Each number is 128 + 24 x the weight over its row's rms, rounded and kept within 0 to 255. Layers, rows and columns count from 0. Numbers have three digits each. The size before them is the row's rms in percent of the matrix's.

# down: layer 5 MLP down (transposed), 320x128, rms 0.106, rows 118-184, columns 0-63
# gate: layer 5 MLP gate, 320x128, rms 0.115, rows 119-185, columns 0-63
# up: layer 5 MLP up, 320x128, rms 0.116, rows 119-184, columns 0-63
down118 101:083138161094143122171079124115119138109091116117156148122110185114131136127122169133101127157179185119095106163174121099159136144089114102104111112117193110092119107150158127063113121119131121
gate119 092:151131101181147141142110120161079108092140110161129133130112134141145131087152123108131133180100149138148171129135129125172103131131097150133115117148098145190104122114125154137154073141102136
up119 094:162141064193174158142090151117122112103125126161145091169167112117162154122123179097136132174111143143133085144144128122121132126146123123147134152168149203122098098118155154130162142121135141
down119 089:153172102185131143108127109129130156109134141121141088125114145139141145135100115109099140106141123115125095081154097123112118130157144111120118127161069124091119116122136130106096133130114151
gate120 099:130139146128127058102112124130133120112158076134130101145150110157128133181135112127150152141127165091087105082104084125147144097099110086112080113110094155100125136184117119081143104161133098
up120 096:138134095120096143168126108137140128118096091095134134135144147088171155106093160138115123147103097130144088108127107130110094136161118137070137131127155115149119145156129118118097096164112101
down120 101:131108106142107164152143165079137118164095098123123162099116148126153111124129120125088194128123100104123141122176152101093101134104111153122143131140173092168131114115113134188113129130100117
gate121 099:131119157143147153149114155181134121168174144138142103116121137083135117140116148170122091107126132114143111125103139128123132120127135117130156113138156131102091139140148097151154143126112117
up121 099:133150140126073142126160119109136138123122115151137151089116162140102171152169094150114129116085100122091153117174134147136138137117121156115146101147134135164134174112080094091133098128163137
down121 095:135096067166091120141130128106116146173150143134099133154114120141150116116135170136105135100075136123153098125125170102172142132129121149142124142087106127105103107149125149097142097134142093
gate122 104:114120122106119086132152144099168124131092128170142147061135111096164108150119138095123135141171136124127111117110154063132136095114135178123125143114101147104105136131132123097136114116120150
up122 101:151136122137108137108139140157125178129118134107175106115167120147112102152172114148161119101118144127149139104137112143151119198117149104107108179132133133151116109149115100161117076094163118
down122 102:105118129122159141144115171134142118186173094135142110138147137092114137088091149099099094145082157155152140132114129127141104104145131107128150122145126136195121077105111153117157152135141106
gate123 098:138125113139136109111100087113129138126132084135151144144084138150122133144131111138126134090135151177145159136114176154116161146171114139141089094164092154108139115104116146093125115134127136
up123 098:098112135172134122121159117088151106098115150112149123106154133135120131132090145140150130170145153136168064138113136124123116145150116164120114135089117097160144145080155179144121141145194144
down123 097:117124102127130123123155124122133159167152122108147106140114117132102091137089080143109114115120135120106175159129098089110133127150103167100109129138093122105156144075131167118092152112084091
gate124 105:109124109114087141165096150117146101156131109126126147145120080175125136127078115127177126114154128106132079174149127132128154160121110135122124123080108109134118159127148144150117086125109128
up124 112:121144129086071105125135128156111132070137141153153160103127108110173151144110124171119112141121116156124117130096112148117141159135122096139195131127129119163147136107109123103136093121144149
down124 105:071116124146083161162136114162144171149142120110161143129126088118099108150070127123146138124160128116123108105118122098144137105116137157101155165114106095109102141143100137137091137101119123
gate125 098:141073139138117157147137095172150085128127146118114119165147163151131163150148139086143166088144151123160126131202102151115138161100126132126123098177145126128156097117135126115108095120131117
up125 105:095109139127102108133115136138144164135128108122144125144136113132126105146184146143124081118132100158114052170151142152101096131138153165120156157148109145151177143124108145115125113121121133
down125 097:170141178136167120120170139116129096100179128144116132170154152140072138129103129143104108152127156118131118106104167138125149122145126158135110144149135141161153091131107167143108118149108182
gate126 097:151142127146129124147132123136164120106113113134100143113110139143154094113132128131107111100127124123176144135121113083114109104130136162180096099151163079111140167102160125085137133109113131
up126 101:115120142139165106132087090137156120124121101154090122138133144107071120104152139110122131111129098127085154112123119197180097109128116119146119100124121164096132082088131083108088159121118135
down126 100:146164139103099182126109118126097104157165167128122111132154103099122082065157130137131152175113141122139129127173135130122127120140109104144163111110104112112129138092144136126140118160150117
gate127 105:149165122121113157061103141104116128155151148138150139116119136114149083102139151168075145115152122176119158135141123136151082142111104142163122153126097117087119151158096144139136132176122153
up127 102:110169108098118099126116123135138098121156206132086138090115088114072141135106091105161143112152138143123097120119152148146084106164129094135123152090120148130137141133151126091151143132132156
down127 099:157145083102112125113104129100140166124180110119157142097111150171134127092120131149082122171127154112142107124119113143141086075115112171149142138136128139090095107118153142113144119149145124
gate128 102:147111089136128134130125109120142072104144068146124151121132167136124132107184087133142131116123141116140166131110111147133145149082130136173132106132120133161047159130150153136174154116125096
up128 109:117141107118150146141073143105114116133129087097122148127154100132095147123103149194179154116135132088167130151113131116142154133153155095094131099137123159138118095105151129163139110151136138
down128 107:168112116145132096130094142137106132106132092096117135127120183115081114109121156099135129151165126116101073111148154136089153121111096111141116102124139154133055098111168100112123136140107112
gate129 101:124142136105154158100181118112071159148170114132123152102128119104109098118136076113124121133153088161107158116122152107125149095159116141093151106138109138125129148119120167117115163143098120
up129 105:112115164117181147138168099136069138130151118137158139120136138119146098106147117117129121095116084128134146075143160119128150088151134107094134124150157113104121172166132110110128159149129128
down129 106:134127144176189154110128114164099164172146170058128124134128103107131108111169124129138146114161122148104144160117128085154125133112096152122105147126124126136076133115127146120154131154129136
gate130 092:109156172117131135117161114127140162108127079155138110137073091101152088112156130150138089091117106127135111148118123117136129142132133105135165110144130153149128093139099172169124126159081105
up130 098:098136157125080126116138113122159118158150098117106132140081113117130111134127149097139123118127104147139097172119095087163098144125123067152171132099132165135171159123115173142138134139102136
down130 101:148137121129093158155097152165115131189128139142085129071166142094081137125085147121117120090135162143097139116141131103134148124109121162095116135136107131150146135102100150097168093130135142
gate131 103:123156067180117104135119139166127137141072151149123133105174073103128114149124171140128168092098129118114087156105155105136152152150094100110093133138124119127104123092092120146106118168091126
up131 113:136145128089123139144102122137165113123129120086147134120128136093156106123178079158156096150124143086133173135127128131139107156075154102173158102075114155152143112153133159115139107102122106
down131 109:135123133097146165140145091090116124100160108140181133124100148175120119094128140190125103147157092119126152129109168131055177144112154138114158111104139156133144125098117084122150124089142123
gate132 097:129126140142141134132108136155128114114133108217114175096112125131094119153136142138113127110096142113146110153147143131141083167117147140116137085145179127128127116096164133126147143151118136
up132 098:110110132141134136098150128136111118104087115162137151131150146124091102148148132147147094114121133097138119132133141145131085139093105128121114114129134091192145106085136180130131096119152124
down132 102:122130133140148054096182097098117130136187162136133105157124137136142127151140125133145120114098089100117098155108175161097102115093108167131083091128147102104101154119118129119130141141150111
gate133 097:136142129114145146147171145117138148153119144113092150105095139062115138095144108071149107111127140129125149099119160173129116119138135129102142087134111087122120064127130131139121110136134099
up133 099:084140125126132154116141133141152146126146098155118133134129157073148131126115125137119138136097159105159097076084131124097119096103117082142098122141095148152128135148116116132145108150132104
down133 099:161109130120118120129100093112159065160195145128081134147155145099114130142107152144127172124140139117151127104115135103107113103121099122125077159118125103142178137135108108119111102122153121
gate134 095:114135135106179091155118096115143144092142161118141152137098080155180142160153106083121155170132128110140130093127115083105132153116121115141143146145130121170161136106123112120109139124118142
up134 092:173114182152137142175134171181108133124136100166123104150108169132089152103089144112161091078122102146114127130166122106128133130145155129159135162114097128129131122114132118142095132121120146
down134 093:113157088099113147122168106100124134071146130173113099147175097107161175141086147091085124146153153148117139138090109159131160128081101124122117109138094121154125155150134114135123077130105131
gate135 107:126124151107153118090135119114139085130121113139087137092176133131122134180110122116119119117102115164117115111126091132149107086141116099156160139129085163106106134145118133155110138173085129
up135 107:089149103116099120100118118106147166115142110097082103106120104135141092142105121114099114117139159124106108137134146133129136111170117147082136090166137076101154127143132150166146130125157148
down135 102:134106128116106117117143155145148142090148134160108125155122107123142105149118127136110140050127184164148095113151095118124131083136127160142117111155102164062110109134128141122172154121123127
gate136 104:162137136103128131077142124142120112146097102111100120136116116140102128128126086083156117130117090167138111127141120138130126151106135166155133145128130190105125102122132162119108083119164145
up136 101:141088101182134153139123107168111143160117112093141128115097124098126133138145146162084144106092131118142131134131128089144118126114139111138185115137121125135136182124109119089161163103178134
down136 106:112118166084150145106125115118113063157109126095149163116133139154154140108140134128117126171111190129125093120114152136142120146147155120112110136118063097132146137113143167124100118132141092
gate137 105:092163115146106162163130169114100107154116109164125144093107149136128150133165131157127071113131133128140118087160118123152121115107103117113138096150141147105125124159118129148110121080074137
up137 106:141189144119149135158108152135152156161154118169156138124154166126101135093143139148139133100127129106132116160087133124145151081146149094116179168121158111098105174110177133128143096132139120
down137 105:139124172149162129086137135120170142106133151117103145100095131141124138164087129148100145120154128158151163126142143087133154189143126118178137155140138122133130103150096124132096128139132146
gate138 112:112128115143139120162135084141161135107098115142113098122158135122152106104150163133125135122143104126114143121113118133094090152115096167131137158160090130131135152101140136111140155106128057
up138 102:149133135108158177112134089132159114159163134151083071098090159114101099139178134112133141124132123105164136091117142117146157078126111107127141104138140158120122128126159160115130165104120172
down138 104:126163128137119145112105137106120109068174172101143164112157110165097138163129144102148125146165115091135118120162130126044149114101114138143144141156136087093116096129112109067141116087156112
gate139 097:143115157109152097118136134110147127108143104125185156148157114135133104124110114150161105095132136139144131097113134187142106154119127139086207123143180165119131167123097158149124157108142119
up139 098:152144137085125121120147078139129176134132120104134115083100128124106077132139125113117106113144089142127115169196179147146120134152127097127120099105139148072142111108108150145165159114139150
down139 101:111138156122137159133147127117110072182110118142103110143118181163139145129155200140117148105094165081132110103145136118134138149118120131075122100121090093135144137130147107089123113095136117
gate140 088:141137112144147137091120108119108122074082152130128102144111155113130098157124088080149100144116155186104148071095125128166142110112124100134156118147125118102102103160144149098130110133145137
up140 084:127127154117153152155116142098148128190142112107147141125117109088166099142096095134168118108138116118129111119084158129110119120121133148099122115091146174131081129141150139130115117079174105
down140 089:146118190094164135160145188130133070132115132184107142120136121123118120120121154154150121096100125152113135181148096174117171111124137153110116145130130109186112135141168148097128179132122105
gate141 101:162165118088145144116190135100089132101092121067158122131123109111163146147099121108112167084122131123114169116099103113152127157136095146130118123166140162090159150096133112167144126132205148
up141 104:123152176123150093136168110117083144120147157105096187121168153133140146137133112123146134146139133120138143115160108153102140133128117144128117163129113164170112140152130104129114132115143141
down141 104:145111132110142167096121156114168161113081114128140121096144135140102148134107143127077127084131137131181143147134106104151143152135107118114101093058125134110135100102125100116103108160121151
gate142 090:101128089115119117139115164113115120127151081146112119155124125095131149121156132146150105135104107109128118137152127104157133140094151123133134114125130156102098102120066149087121141128089105
up142 097:131117138141081130145160152079130131105134109082116138137145145084099086113130131154087098126141179120112086120138138133111144146133171122106155130096087139103136116138100108149167137133117084
down142 096:065102156121148142099098138119110147097141157185135142146120120155124163077100129158137179124127128104136131122099112118139145118118123125175109112159118096144157119119135150117111125165099119
gate143 103:123076102123101082141101118122179129135135181133095141137111130115100162088150143108107133170147149094174118180124174109086156113096132115102141105121098148099099124116153110138185125123133127
up143 097:095111087128113160080125133118153136147147104144115140134129117142142124117096110137156135167170100150142130138164110139178158107150133128133129131139112190113131166150105158145103163141140184
down143 098:145128135112154101115112143088145099096147105170159129113108190162169141097132159143140118129131118090140126074120154164143147138106118121131132131128158094164131131126145115087145118155130169
gate144 096:121169109166094101121119144177162128130134116115144110118115155148130118148162133098118137073118125129108099155132150087144125144106169126143107111154165136131115132110116131131144104115074120
up144 102:141109107090133121119117098107124186110101144174098106140134124085125152120093115098118160139105147132160145169140105099101123124156103186131134123120149099102171089107137080145151116080163160
down144 098:101121157185103152126167101121078125211133113103118134106112120115136142100143126155125115127141119140142105087148152137126088134121146132111130173121123165171128147110133144091115126123126094
gate145 103:116108155131048164124100128114092128129118147141099122107112117129137119110123134165182111124119153087185113133168099124150110154175112083091153132128158132136128113140141088119120126109142141
up145 101:171108161138146136128115165145127157171107130128111121120133123124132144078123113126123116092162148115102153107123088141095172128135103126120157141105163122108099127141119096143149185123133099
down145 100:123128105154088091160127117145138187109115123134156131119171179136168142086166135147155119106133117148148117136139117160134123156163074117108134136152106133172158159144151141103122107119096106
gate146 098:110176136169152138067130127166154108115128146086135171150142105145151109166141103089171145137140123125143134129177109175139124105168155152112142158152140133142147151101170126129144115110123136
up146 102:133107128126110123173091115101113084145101109171114110086106118096097160135115136122137131103127133123113183139110113129136152107116085129146112131098140100099151118107129128126115122145137119
down146 100:065192097120107172115129150140140151114156119090152127117184125159144091123110136099079123155145134114147102119124139097127094141136126129100133133142106113153142120118133137102144123107102119
gate147 099:140105127155136078109144174137100141146089131083149145086131146097114129146124107099100129125079104110082124158153157103130155078141109181134142103121098144104096104085133086143130120100114162
up147 102:157114155102099129117080127124145102155058171154144132101134114105112110150159100086105182098091139091124141116159103128135148120148129143098154157104104142104112146102114096159140109126117169
down147 104:135102109131138103129141113136160123117144143115137131119126132123086166181105079139099156087078106130122085130115131134103130124142127088111120105142153117140129135162140139131145144081071157
gate148 103:170155109136114144130128093120138142152096072115163161112141103101125106094106119107137123120102123118116172131117094147106193110131112131131144104119137121092144160130122103125129142135122133
up148 102:120116130147114097107087141137131087154105133134117105133115122149146154126145194114174124137087154113129107101089112122154133101115145142136135156106113124108127106114098132153155138084133147
down148 099:115146160101076156134122142132136132100139157121118131119114095144127112156108119132061119133134133131099164102132122124126154118124104154152145121123096097112146178092108126102102120152106124
gate149 096:139126085155110117112125159077115102177126132195129115107141120114149087106119103146125148153126129130120144143100140133155079081127148112152158116135143141087155178116078099147132168163163145
up149 093:138126114083144151145142173149114116132128163119142150163093105141146149163165145120133135170105150166099155141119120094112161124120141090128137162115106148117100130158119121136128117131114136
down149 101:150159127143172123155138065131148140146131121101098142117161123124128162120075125171124113092133159124144117129178133102124172132097126076102104133136101107155143104115133178098131125132066154
gate150 104:146115105178119105143139191053153147126155134112155095125143147118120119139103147157128150138130157189160115100124172089170135124109167105133107117102139135119118149109085155113123106113153119
up150 101:126072118167162088105140170125115120117157144126145092096106136111147131115097108143084125061161129133161147124164125087131154105133113144142145149121127104099109164121154102132115105103121154
down150 107:146115134104135128121097141119129121085154081132129107159175137104077085131134131130123147126111147118161162111091155107133145097108131119156086114116108075078139141129100130110128138111142119
gate151 102:109125144135126145196145091147103086106102162136092106124151119127159150137145126115134061148097126128123149121173098104130156144124162149149117110138155088146139094100169107155121152104081109
up151 101:130130153138104145119121083164126113151070090129052097111128141131148145140101120123153132100109126151101098110165148120072134140160146122128128143147130117123144150083100128132144128145109095
down151 101:148090112124110158129105168146119133140138149172134104121171122109130140140092153125135159140145098076167119176084142132146153134117095180141125121134129108104092110157156121157187123127163118
gate152 110:152117153150120119092180090140144132107102097135116142105094144160109091149165134134133146121097142108122143141127205106131148134101121102132149147122139088145129148139130148097145145128125095
up152 115:113090137123126137111118111124108131146108131131160101135112159118097093135103169147130159102125117143104099124116163075083122136124111163129184110110127086134112105139180117137148090126138122
down152 109:114131147111106085135138136142095077114181110111108121120109134122122131120095136163123117121146118112101086074108148138100123153110151138152104115135158089145117128126155092130130122143107144
gate153 094:114108155097102180131125147121153137103117115112146160119145144092107142157136148129138142147146159117131078152143135171157127168163124097134082126106123142127172137116143169153098128113135144
up153 093:122103175159152134130189155181101102129134131127110173112113107106131097143128096111121112160126150114136113102127129129160151133163118148141133130110170106129087147113137153142126098126129129
down153 089:139134096145086110132063081167137136132120159174103118146146150112112108153136120135144171131169155092094088143129136126150119141138127127130140120153171116106120144096119141138126130176157129
gate154 094:114127130129142140092128122123117125142199085142122104103140119161112105140126123151108122124148097124108140142126113144150151158116139106132117125125099169174160163093122125116124134154143124
up154 096:056115149120190127132123103114112107144134100146076146101147133134145094121101120140103109135154104127172119133091092134135123092119168133119165141151116168083130120165104146129108098165147130
down154 094:100115127114153157119135112170111135107122143079133143144136116142099107138119136150108119105106094148113125118117094127166136123141142158182149104095120122117119113075100117157140161099118095
gate155 113:117124113132094103186110151114163140123077138158149160125114133131135134154106102108112091104119110119160126109136101153147080140088104138165080078107136139098090089135102112104094136148115119
up155 103:115117100141114118160154127152124168109120127133137129125109148108134099113156106142115100086078069105134123143133102160108137136188168081102172116116133121161136140135137111153092140122083092
down155 105:137119100107152128143112104121161130095141146110130108122120099123136136121138143163096159130088152084136116117138124150111140159137104099151127181106164129104144113117120081133114144129143051
gate156 095:132096133139092126113131122150124159115141159121160050114177104139102126152124160122118125172132135103090141104111089104138124118130098099158160108135076120134126100121138143140122156169167116
up156 099:102103128093122092097150120164198123108129153132132147162170122070150127142115128104131158098087165098147156115147134123114106144148123125129112189138125132131129116119123117115089115122147123
down156 101:154119137163154096119158134155083120176122128157107144114103177124145163127166117142118134144125125115089141101132105153142110139098129131099100114099136129128133147147134115140161110101130124
gate157 097:114148092133080105118118152122156134149130179150130152145122101098142057159144134140109091105106145132137111090177134128122134098127102124099135109120101104110098128150124092131167110097105105
up157 090:127096154148126161172133087120110132143115100118119097119151153149123165108152119102160127135144094118092125163079113128108123146121098122108125147146173100146175149126120163126120157164151122
down157 091:117117109113097144094130125095149111113123173152150161115151117127168156125116113098131126122133089147139165134128135119176088151118103133156128145112133140172161112099143150130107153198110178
gate158 106:184128137115135095137135133148129118140120137116137097123158129120158127124130110163158109110102093113175190165174192134104124126128120063134178175163136154135134132139119111148101147132109086
up158 096:142131114137180130129141114137118133148152160112124088117197082116147102159095127117150126114094071096141149141141163100099143130103128040118176171121139104146172123117126145133133129099130119
down158 098:169122150101122122114097113136113100173119113112164137121136111112129136141134120139110116137110122128137129088119106121135114133115095108111138098151087150089141149081130149131154159129143161
gate159 098:128103103115125057103112191135115102141136074114130129111132090151085169106105143076100132115154124176130134135144128133142141118158118161125158146120094148116103133140132100138160137126140155
up159 115:118111101078105138100110115167109121112162114122147142171129130138100123102138099106113130111088147148117131140117138139125123168164113095120090120131050166168117156131165150132101121137107147
down159 108:097099096101130128123113115139115120178120090157088129102128072102140133162129166137094098111093138120128122159112138129137079180158135116091101121129134102131132164127112132153141143155118135
gate160 101:172116137185133121128190156135124093143117114111137103123092100106155147120124136145138115122131135117103149150111162131131112093147116141149166145110106127153139123114110116080169127096091098
up160 103:097095128144152189077096109112129102112143126107144162112146165095109150152130110136134131138104149152139079107137131145115145148118111159113110168096130153094143158149166145141157121134133116
down160 100:117136144150116088130110125121147109098153109183114144088091150163163130085146166130102148161132138143153092106128152108168088104143128114122129110112148115116149111117159161107164112156104172
gate161 102:145124076149147130154157118105155092115077172131137115148112128139116132116147132148130168115134162157130134124086116116142095131153134136131101124089140159115152144117211138135140093093145153
up161 104:195155078102137101082112110178132118144118088149138095114135118109137151107117091100127104163146116146150134096129081107088150147127102107145142114129136090117139122152127131154093137125127084
down161 100:113115147137153159146115149098133154145106111127119127111101142168136099108143130114136137122150145106111091188147050064121121129127155097169136143165110151126102091119123111161121173105119117
gate162 099:172135132122129129141130099109127145099172137161106130144114149122155108144109084114120094129130105139102123134102113116122163099127162141135098125176137135111168147131135157161112126183145157
up162 100:155129104121117107126177120141136143115138166106135133174138088140166130132162113142107159091091137150153092105129150128109145122167124130093138127120154099160162103120141132145162144106114091
down162 101:115137158187119134105090166135131122155152137097133094154130141089106129122119107155100127129108069120142106136154187132121098104118094090164150134080125104110108134114131107097127161128124080
gate163 109:108118167128144136153100168086099147212149127103091156133157110145131158152145141106121134143159148171148146150116087133090143139126105110127101113145126132126134147146129134126127142118151107
up163 101:109150129166119140146139114166146101080122168106139134127127124132135099180141101134175131105085145123138133125114122107122108141093174111138119104110152138098114102133132095135112127135061184
down163 103:135126123168092096141108088142109171097173157125129138144138122108132113094119101107113110124140155101141076133128104131091142099175143137158123133174142183091134137100103111150149122185131132
gate164 087:061125103093138177139098108126131130140121100151117151131127154127138114120090120130093120074138091127105142162113118154143146144148143097074133108100107129135108090140118125144139096151131136
up164 093:136068119123119128146105114130098117137111119122109128127123166113120129124158115105129150102091118125116115127178141182106143111108113148155128147134140183130134135097182123099180144090119130
down164 098:086136127119121150151126118104154126164130125140162122150151116128108107173097125103129130143127111154147107147126165136143135153158128098080104138095111106144074160108146123114121118156134148
gate165 098:135119135129173128119107090161112086124106127113120107132124139083144130109108133141104084139102151131115131150148135111180101104124149119171120172135102079132158099127072141123125147133142117
up165 106:108138126126152097122120131132137111075144149132141099128143130111144190108105109136098109155170137094122168140128158142115170113116122149143121150149136128178141114123106151088160056110170113
down165 102:138138172143116121133145167153110066170135158177124148088127110164154158134074130130124178128123133166140145122117099136157177136106116152110133079103133096090123082089132119178144130102131120
gate166 094:138156092080169128121154167101139159183135143098102106138119114097076123163148130165135126128125107174138151155139126117108086166079105102132131102130072136111118164137117149124125110137144091
up166 102:120136116103150123086091152151115164149173152104114165133142140124127127148123140141129148124133112112081141152147100130096128152115114119100135117117137069146122132145088140151150096096144092
down166 101:150130125180124122087118112155158132119134153150126139137096132140149150150110123126081162110149085099121132115151162124140137193134133147127162132108113175141121087124127105134158134108109102
gate167 097:108175089145127149099175116130144080116137103107099128132127147068136120178123140106121093108126084150112177105101126119150159179137128162146130113116146136112106142113133119108101151104114114
up167 099:104108158136154129111123146143123167139073122207148158134147173155143152113074106157119144144122121096149056141158136119130135115119147114095115143124115134116142092137075155174102121120135141
down167 095:140129076138145120106138158146179167120141132115102164123136120144085133156112109105125129106140102127136104105118090116165181110147135097178176123113094182122124107092137124128159125127099087
gate168 096:096109124157142143132114105154156151120111144158173125126095114080125129148124122170093144109144124171133084107143102154111117116175106130118172131129136117177131138070145139146134139138130096
up168 096:122117158124136103108131136107111106095155108101124160149091122120145103144151101141118123109123148170125155140133108167084164146093094108166122091162158123142113109113136122104145118112109176
down168 099:139089114041167159157112112123087103170132114094134149140106143109169144120124111107098111154124147109082168088163122122112125128110126159141127146117133117124134096133149178133160151101150124
gate169 100:121145109141131106152157113061143101129142117137161130140101103097116112180140161102173140128120142115129159062096094141120097076120141106149105132155151135110158118097138142147085108136130152
up169 100:079140108159117094126089091122133151141145115128118143084166137153139145134126117090157111149154116101125137124123095148106174153109156137120139094104145106133106122152133149107143140136079109
down169 101:156135104165153095117106176146067143136086141149132144052158152152169138141123109154159114121126106146114088154104111085131108150098107165137134142130099127120117105124120117150127114134157173
gate170 097:121122135128124154164102100116132115107137116182103148108132113148150138138106148123077126158148121151117142159116133191108117108103124135115115166187101126131195147122136100105141099137127120
up170 099:117126107108139105090137117109128111131137140123125144157151127140173165156187140124102144133093052099163119162134095135126138108117117143158163134124131138111119129127119134136131130102105126
down170 096:125143128127130151105140146133126112126122137147095100171155173160084158108132153092090170122104140129117150117140134118145110120126163176111120125113172091156083151095109140157099124105119160
gate171 093:113134129157136134146132133070133109163166143136089126154128211100125130161136106091110125161075159113129088132150085101136132115115142125121130116115132158180099144113145150139114127124110114
up171 091:130145103133122138176162137067098096133173136142123145166131147095124096142117125158141133176117115121144152108169090122100127167129151131107124084092118143153105143171145127121108129114086142
down171 093:137115155162135147092157120160148105096098123133164125146148121132081113078140115142120149113139136152092139135114127146110091111163070166137152161112128123103126126099123121089109125092090150
gate172 099:118130174148106156164122109126144114099116103180117106093113140108097084114138145122126189122139160101154149121162093146140120153108101128129139157136147105137112096119135135147133179113135174
up172 102:118135151142108134091129143139139119109113131091138076123106124133114083159154149152124143128099162077146121141146116114165122086106137142135122136142101121124080154148159120139105128105140098
down172 104:170165144148116158113152090120109104123126144121108107118154136196069092100151129140134106142096101120091137113141122108132101086157136153164143138122114105144128157178115128094131146091136161
gate173 110:142111107125122147135112155150122115116133128182128120107100168119119125100091109134116133112127113157148154144118165078155108169129153126120110105138094075098108115149120115102183148134153135
up173 109:139105132183132081159117124173160183113096114153114126084117106075119157141133118105094114147116126151131079160148155104124113158111123138122148140105152094129120115086104130112145140067123147
down173 104:148095150130149136135092127146148147094131135116096148144126136163120072137122109113115143146142106131108080109148159130117158096175092166148118111100112139087132127104111109089112076133133095
gate174 105:171132135077172130121096134086111149120138086163101093141141107146103156052144141128124121143154146101099109096139060136113132102148105147111149164112139150101167140141122124109131139170150110
up174 102:149121102140123112135158125118101069108127115163125161104107110122102105106132133135101092102159108142093089163153156140165103157130173156116113148129131136109180152118119107111085104094166146
down174 106:122101102133130145129162106111117153115177129111124125152123106132128126134100136163098081053149112156157145134124136153135120150110142135158129118128143142131183112083151171136114106182137141
gate175 101:118100137125114109124088127117133149107155134108119118143154125158113151166111158114113105112131101103136111113113152183118109098121096062101122132172145138134125098154127128124087123112129126
up175 095:108125147096140110123145110128136145148197125116142098100129145085133128123115120135146115158111133076074094147138112089149124150130123089136111154134145144130143137085088129132159166117109150
down175 093:144096138128140091120168150129159124102089102128160138123141153172150095147164107124108132144127122131123141139135101087167110150142130129103124167126158148140143112104128067142099123125105158
gate176 101:153100132111123156162109107111108143137114115137094131102070132136060160151153152153110163104087142137137166122165176185119114133153132130146105102164129112152137118072169123154141166095109128
up176 096:118093077139110106169156143122133150103139140142150080168123151128156103142088107142116084142092149104137149141138135119127114135161126093128158114171095118115097114137133135108106138139122114
down176 096:113082129167101098111137092111102089133098113142156131121098150141106098160124134151145109138144137152147148102170191156136121108127145125132159131094104132096166128110155100145130106089165113
gate177 096:126180186116124119101176161128122128158090105147126144109072089143136091139148119140136161128112121175121098174165097124148134110127117152097165146141135095134132125125128132121141142091110115
up177 098:131110095089133145118130067148083131152101142102157082146148139127134125112124118132133093149140185085090118082114125133122096147126142086126110129151108142098093136092111125143151127123172146
down177 092:168129207138132049138165147100144089145148113128107150089191141164113138136149110129123155102082127154096136131132131150142153151112086091133134146155144115142152131110136142142160114161133147
gate178 088:098143101119092118091119125112135100096086115104144133165092128146116118134110145132123129125158151153181102111107129143128131127191109156113117131096204139113075129119101109186124143131122125
up178 086:136107124182157124161110169118114107126143153169092135096124133083179124076140121111132154119084114128085164122130137132140112153102118117159172145104127115138136116107172146068135122119128168
down178 088:140114137181131105138141182093135117127131126142095117108158124086181100143166119111178130134100146139110120119146101125144127138121093107111149134161100108127188118098141136110136105119137106
gate179 096:127153121138125146118163113134110163133110072163121162140107093131162102123102131152147097114141168153152096145130071158101097114126146109098110131117151091178126109131069132145113137121080127
up179 103:132132127102124110168104137116154066106136162100104142099122152118146109154130174114141191150120167149140204077133139099124092165134124133121169122137106135139127127174152117125139178131148134
down179 100:081097148138101112120108140121146137151122114130166164151179123148118138144163151117135120158175104144098123148118143103099109114138152140130092109137134117123132146129162105116123133133186117
gate180 094:123119150106140081117110093101147124128161091102141133123097136159119125132171161092177100127147109137098120081118144137120143135138111105099081132095116141149148116124138118154081076143159130
up180 099:137154113171103120122145111105170130126105116131097132098097128151150111162151099107166139126114128104089149103092127120168132084138141176117163117134111162156107110124121124151116159120161112
down180 098:115132072105142105117102177162141114139110080133159116096132109109144118107148125145113149115067125104159121128151143113112143125120067118135154136126123119158135075128047139106139120158156136
gate181 096:139123092137143112124116162146137170117107141115147129070167118150123106130143114166150132123098120125155139093178128113089113131113098146144105161140148145103137101186119116103146127122127170
up181 100:176141100114112165087115117134121118134129103121121136133133128133142129159133104142129107108075119151138137124169159130123105080124151160122116138087116111095128133109143092136132155124081143
down181 103:106108115102149084109084120124123090136145139171138107115125119089127126142153123096131156185094091125125169100131147109167133129140102123135139154135168133136121129110175145160155155092123123
gate182 100:122124134101118132087131137117130143143143137138130114127145113147145148138118144129105155092163122123128125125149141167133142125128121135096085092107124133145134125129099096117109148174111103
up182 106:122098122140114133139132114118097146139117139154137116126131123127147136115141160121078144110138148150141114140135207175132172128118149125135176117132130118147134111132104156130117139152114105
down182 107:136125162127191160135146115089092120190151111115139079121102138110149131157160112132141179144125115158135104142108098109105107110105093135097137139133112140113143124112157124090136114113118171
gate183 095:104103147138127117131095177149146136148159115143139159124148126162145126126162091122133095125117089129116141147138160128124123140107141129109115131139131156120121114158127152086100183095124107
up183 095:185101127134138145131125112099077117143127091148149129177092114136120137126107102138144124185116117107127119146126098105153123145132090121126159194094149146117130162122114112129155138128161066
down183 096:075110161106173120128158133096136120156124141120145113133098131119129143112141152152076177159148143121169172110128108167113128122119145129134087112136109102125147128131143165122117112112104172
gate184 099:144157116137088111143095167128163145153118149121127137114126104114145133143157164117111097144138091090126161170103055083106137112114113151118118140111129166126154145122117115127153143145105096
up184 107:145126118165104133106121116115151109135128152144095115133137160094139141142095106058148159087146164130151159130139143146172087131168110148158099142119144117120110129089128143092127128122143123
down184 099:082118124121101110135123137111075145102161084102121136119143098120121121119127123137148130136123119160163132117099071135119158110099176127088132129155130157112083086100116104172150125120129116
gate185 104:123088149150123120128105138126119130135179099133134145121113123138117185141159093148129135120123078083132105148135113175116169133125143139074106091133154115126125134150139152104144100142124138